Each number is 128 + 32 x the weight over the matrix's rms, rounded and kept within 0 to 255. Layers, rows and columns count from 0. Numbers have three digits each.

# down: layer 3 MLP down (transposed), 1024x256, rms 0.0669, rows 1013-1023, columns 128-255
# up: layer 3 MLP up, 1024x256, rms 0.0806, rows 1014-1023, columns 128-255
down1013:093187127143153167154153174112172128087102072102130088131120106102127106108090092071070076122102114158144155100161080129105102140094178129103144149087183102150050181164101064138184144137130160161120175187105132050043123206153121124109120163131164164097142122093084167127081131124190167080167113114118101136177190180113114096111128101068120114118112131135181113104131192116179106134176
up1014:197125152104175128194097124156136146130141217162089072140128090073091142113166126106064142174119109156142110165099153107114163118104076163111125152127159123215080084150091105166111125137142133101145105067108139108161151172168147128162156161133079133130136127164104109143109077124127124126131167178099161097055152124155154097094063104123119102192127109131135153144180144093165095121126
down1014:117088128127121100129099084133160153134062159094078127132152093117090121123132094115139159115128170112150110160136144096112138138149144173144128113052108103144083143126139099172206138124176118064120179111156073114113113135104145159084173158194138167160146092175132140151159090123121096117087200160180156068126220129116128106175090150118116125107091109107161157145121123158147199141122
up1015:096109163083150118013114106123141111113153086118112152106130156093115152140118059150121186104191112168161167155089119081124134139145151147114166101163107148156178174095157059144165082017117199121099053134100197083107166134157161149174140150126090147161139090188177090118129086160142180137157133102202083146130131124088151099149199115121082174152103132146092160178118181115133190101094
down1015:196138087179108157167092147134127079152129153101092132160081125110135140101161172116092123164149138092141122096073069143140141148140081121099130123111133111151135159190097099117153201158127122092147161152182058109164106186112069194123141114107130064115119137158072167134134162122149124157142180049113180153121101145160136124111116138099092159101113107146124123125203107128124108185157
up1016:087167127121169135147049186158158150088152131135137111128138061088117140137122069165117146141156162155159141123136127108092170185121122106159138122154170109143138160147109136150121125142151112089170085094153143126105120076126148133146100149132129153121101157170130109114176178206187156128115120128147143114050121041076155131087026171147092120092126127151133207122206167165087125139131
down1016:150149107107158130172087124117115116143154095115127104095094145115157149176101078112132115135096167076100146085192173119160150082150079175100154095106108118122056150117159141180160180101123098141096123149149155114141138099146166096103175122194129051088134128123163149082112105098137105133172173084102139132138059110152054171174143089083150079163140163134152092107157131153134101139067
up1017:118135143095138180109117095131109097148098122133136112093114094100104143144098121126169150135163094176137143208103113142159135152127157135103134088139138070171133100175133094109115196122104135140166189139113150129139099092167066167212161083110151113202122122159159190134151165158083121175065132201101182137153154109116173046119090196109125141151196148103210147147136102128089099095157
down1017:157150137132172122179129141125181169172064135128104139109140103138165138039063142106177072153127142092069072160061152099147135119166143134190107125139096170141130158137140164140133123039110075082125073169132087150120160177106138141038167194132171180102076110165131073130153122123073154155109132164164099149066106098058092124167147099145165060160119109138059197088062146121133127122167
up1018:100145175127071105107128097159161159103105138106086088081145117128132147084130124131123165149099097125138114101159119119125147184078125142131187125093197112116108146129152110147058140087187126157111169132119189114120108150185083164109110175126211067139072065090189088110101175138126125132099121135151145130131123188100165078141081114159177100106122110090187120162139130152156149111088
down1018:154134099105139115192103190166090148128128079130156109119160169133151147124133143149125145145085042155064086125110170123195054155149140126145174145194167138146146100138090166140145098145198080096159112124142132124119155129077135155191135070144059089113141117140087185129141107144092124149095157142137143147143136085133088130111136126119127163143093101111115082114157151080151135131168
up1019:129127095158158107107168115102075159096118103098153131109125076155117103126159187144104137143066127097089160127163165159144093126114120107165151109122129155182148077101145097124123139144128133102104169109083159165148137142161089108108176147091113189093149126090107088112190116185136097108085170172186151065123143123131105095106119083069105115136187142154101206160133150088097146091118
down1019:132128158175112145106154197146117095132167159168109105100129167122127161142101124119120122156145126106067085091100134135140105142123189077090108087168125143107114124125141163154128126081059104116113097066125108132163136167082154113132112115164134094114141186131098146108157113126089120160124120133152098104100137121104088152169163119121095132141148130097123102108156180126184077100154
up1020:148116168114119128207071103091123104117146114032117153156089087107095118145132116110179160147138160152145120120090137124143083117065097152139081124129163123107161084094206125135123095158111119108149136128147196100079081134186173104116117064128075158119114113149122152206148098110127095138119163103120117168078090122152126149108164117150111114187081103175171150119094125122144132132132
down1020:169145162137140160175145134064152133120134138143093120160151110178173126152152073162124119100150114141149099112129197083124076171137078106107123135110107135097110195119145118117146094116154075169170106130199144116111114120083153150073146115143072113121155154146129153159181176131148112118074130091133172133087125057207128168115124149181115091199126148137078083108136102164086128115149
up1021:123148130069114134119182085138088155136120122170112138122106116132092153167145130128155146170108108086126115131141138099143115095065132103084119158136130103165150102106201077161138103126163227138117136099138185164123182096115090144112143031078111091175116152164156117120152207140142111134167115135172118091177081106064113094116168140139121173146098086092086159176117152113139118044132
down1021:145107113166117118139087122129143056144157162058136094136130173105099124079108163090162094093164174117142155135104093185104109131176155147188131078153138116104112173110073173084128181217111122072136135177134066098178049145166142096120101208103149233064121115078076132134044082170103139129138077118104136163064160194152172091097112128142097110131122184172180109100118143134127176179141
up1022:207139201040114136111140101149147145116143125207117089156126091103074183121126065154127122159120152159088090121127134070075165166144116158026147126160163147088169129125173146161150159150132124087092139100115174105097064096133078171147107114066100132133125049090125101133102200127091195187072121107150133125162127114105200166120100155092146081146145122058156099128097150161131141149164
down1022:165097139196073191116112107102132176121147171146139157077091083179141118103071131148080138181110132118110138137186215090095142131115042108127133125118181099157123116137120100139128136126155105117189088158178118151116105097084154081159138101100088163156106135171166165145102104093089136149247107130137115123076164168145121133154067086172139170173114123195124077142150193076140091093142
up1023:136107145135113150185214108175122116084149132150160125100152170160133105138121101168136121116159164136127141062176136106141136124135134093125138135163198142146181166136145126122117096180137114165162110156057141180121131085138081137131181130112104119102086179185160155088149129157062146114134140151098151128111071136155147080141195107134149109090117085062124157146112133137083180155135
down1023:124149088150121101104040144098108103142165137133157158113150153116061158127145123091099093156103087092137107145127135130133097156152147187097128066118072095087141082126118098093062181089126102143169099125145112080170107125132151170149087180155147138115129138167118110183101119161117128205130138170095149115074157138120091194165127112100144166076112112133168122110176126129146153074159